config.toml
num_attention_heads = 7
num_key_value_heads = 7
hidden_act = "tanh_gelu"
init = "normal"
init_std_o = 0.00567
max_grad_norm = 1.0
batch_tokens = 262144
Each number is 500 + 40 x the weight over the matrix's rms, rounded and kept within 0 to 999. Layers, rows and columns count from 0. Numbers have three digits each.

# layer 2 attention query, 448x448, rms 0.0641, rows 60-63, columns 0-111
545587463520502485487527530523472505488501472506571470491440477438497470421475526419520513556464445397518465500487565474596560453424482542481514512596481481488427423516586475511468576578423507446493498529525512527518536568519443433452475525564556538468528484557574505513473527386539498542451454511507574483423515520398456453451528556492
543584476483448490457529551471380466451515535546507468510450501472491486440506328451521512488519508503446607553469533553538439455502554563492495527542442596531524450463533482494503467613518554484600503524548455445538527473561536472511492561502498485570486442466547487619456506433515555473500412484544459542524477480618571480557474507475
478523471526486529461411457445491475476527538564481478467491549433472525552506354475552475453527480495480523506494470546526519462451463501537455516506550535437531561539504573467547490507447554631555496435531408537535437524596466577442476536598535463389475523510520512482580500502410506549437434600590549524477502545535423511431598433507
435561536552506440577554450545431524485479458438508542481520479430457511512503424443532531493588424538449486515532524591420577465484488502462526446525507557476600490516448441494464470616512575544481541501535406467590459548509518500557561529456563521528486481514512565434593426469556438527455541517513454531548514499464404520465530494599
# layer 2 attention key, 448x448, rms 0.0641, rows 60-63, columns 0-111
516545551428460441534536533512468447486534486567547542479506514558510486566530490508495490504518430494457496481530482520432511467535440458457481597502487509420443489528459442500508484527541499548570505482457504546509480530579602457511461460530508549563291559546507485467427489528501492540503511535563472522446498421486562507530436510444
504510515537498537544551495526593453517470497472512519455523447448474476609513540532495410583513545543485463588504504503486502503482451493472472598539542507460487534491590409495415525517548438465486503440456589497444542558418475502481507508518542540377482477590521475501547363457483494503495577454430547499556465527390535527458496533444
483496565498451537475479535511504454506562573613460556321519457516563503437577578458481510457546489502505455531471499531558504481517447392452510478435477459465459451527424486515452515434535528511497500492408525503570486448572515417558509386481543415457474517497513609525431376440470459428427574434467536504613458522436503516465385541524
605436594511404551494526593546531487516488477499504460566415473485513549435428546542517430541524502485485516553500470474577544435509514542575423471354505540402605499483485428427574629377577431465461419482528479548475550489527507423492491469514494495396458505497522423520458488509406534489570477500574466478502479446546576458447533476499
# layer 2 attention value, 448x448, rms 0.0562, rows 0-8, columns 0-111
531484497454499517501559523486492430475631530522555428489460565513525522467474485522504512502436506497418457486558573525541551444431415546452518586507482442532599469523485421527512408526559531450415425467568407479456539561560481505528565480473470503570492491500562457512475427522545553520531494546450472472533460501449500487470493530538
547492494440440570469531478534525489485519468504476559451495541555453540463477557504559518496486568413455499590593532481439608488484559416517513486513521577419531549469485513473541524471436453518441476506481538531524542541510426541558467558437513484505477488505501486563563460508513472397541554451475502526522512511499519476546502492509
426486485554471515544515468491583465495558564471629548497510605458432531456511491542458427538547507423539525486431511546462491571488518528472448474532525517594533490512471420471501475529472488466502499536437536543553523534459525493488537526517560575486455528555486527519490535468522577507494480494511524435504457556523458531514501538534
518471521535500522480460559613460550414483562483494591563430559450500511600509418498561486537556454603440543520458534488534564431455536462557490537516473500405521510454418485471556523542499481501473470523444547480555518514489448554456540481436531550508576535521474506534481444501464510509489526471507565523444527480429600547536534502473
575555469516497580505466501496501495513560544460432450523475459473498485546545543584621579529488498577471492472447552482437531534426545508502528485564479514477541497466496555517472494501447537514432510531551445504475452546589472539470446504516472522461525433502539436497560510523521611494537502493499552531476547574485479537537423500531
458462468490506548482506492515462444533579557443477522457446499619470506479510575545510491497482496459466593526496451553516549446473596505454532414508540597475539522488472484546412429438515560536486510526524523538513540506544405484457523439471444429526500495488486456500561469454428527489517477523439503572459462466450494499435484543534
496454421476449528509487445454425510509502520542558569536502433458526532532485524479518432483480515517517487443545503477470498515503465538523549568582550529521491502488550555458482523509594524519485461423470385514436539452489406517536420511547555439515468513454429514509486557529462575388564494520532507562435486444505523489484548533548
525415450480447410446478510454527445571426433551406468486535562548508459515521521463473517540578543408508463611489502500436547443499470546575529443566517454488430503448527508503483463509524530502443516576535494509527522540505460421552508480466531488505469523480447519489494566430487498553479541487480497521474551439601464500487593498575
418567513522547514452517480442495488522571564490439438409458565440562503567558468489427483433469446498530447489514517486414460481526541495497521466548390493479444521471552452435464518504535557402515484563501581503533468473516462492540538508408499525455506585509478475519509472497576525473446519506532499444542464490489402478513520516435
# layer 2 attention output (transposed), 448x448, rms 0.0495, rows 0-7, columns 0-111
465468515490495481472509567542438462501493483548540479427487527410508447476481515523539544507522467469486525489472461500542479466619571537504491405447492523480558474446473536444553443421441364627511482517527465544459520477624501433554553581500500535548486425526474587489549457522554574590415516531513519560520561494522458477543517439499
505469484562496529468511478508462501434409531509495417529503485545550482495480437514454593534530521619522522427531487522536474505459512499469469533450472494496465463499565517523500493500521515545500446508494529511539528507582488453427562481450535565534518484436564540535531512510553461519565509444509500489497520442435459520542489532509
549501559419443535487514503499426488487533490534492521583487495494508485448489503504531488489547497482532490437495499430441531476580485472483516440557534530539460447518497453451507528511514503538530475552494444483463513521548516470593536547501566474487492463489473498524488444504477487492502548437527531434558488471476518492536518455416
519485475463548470512564477513526525518451489457485401546509463522522475529431527516471520474494528483512508480559522572445518418537528502476458477525500480471608512526541409493534455532483424469549494488460484513536558462419513434613548485492479540546417486512475486478504558516479458521500518551531476486564494477472458546476512606412
453463524497438445449527489551565475430514538440549480482419481539492510507468442546416549501488497480420413496581459526460539481567483464527538507515467419540445522484429475511549518607499439463534578497536525512524535467490538389548472473508454473529470519493539494455528549483473536489487517601446496476528573482503456490505510486470
524473489484536488497536557496546537579493435512595557501549429555525518497506520434496536548505428466544541640527606483524473549522462519587451488535474510537477511562512545518524478521479493471547458482496423504476557528440488556560488514458513538580498471519451565481474473577416511553514484425534472468523471500490505482460458501465
542554548466444509539545558492495428572514495469547492450529486478563487503487383530474450459498498517453529504490472460469467452544558532536479566503500507476579519466523509445501574488530471442442509500509547462468514469501500522521455486473558462479551526457434548575525561492423504498448466535559498518518436455527543538493463453515
501509474518534519504543420451414569459521516452486452516532461586498512540534488495460469509433540575509481504445545485539592494455544498457539507528513462491507493530457523507537495444531460518453517556482484441454515531500518483504493508521509544483531506495554434400542531546529522569467590517559502522540499526550541502448456481505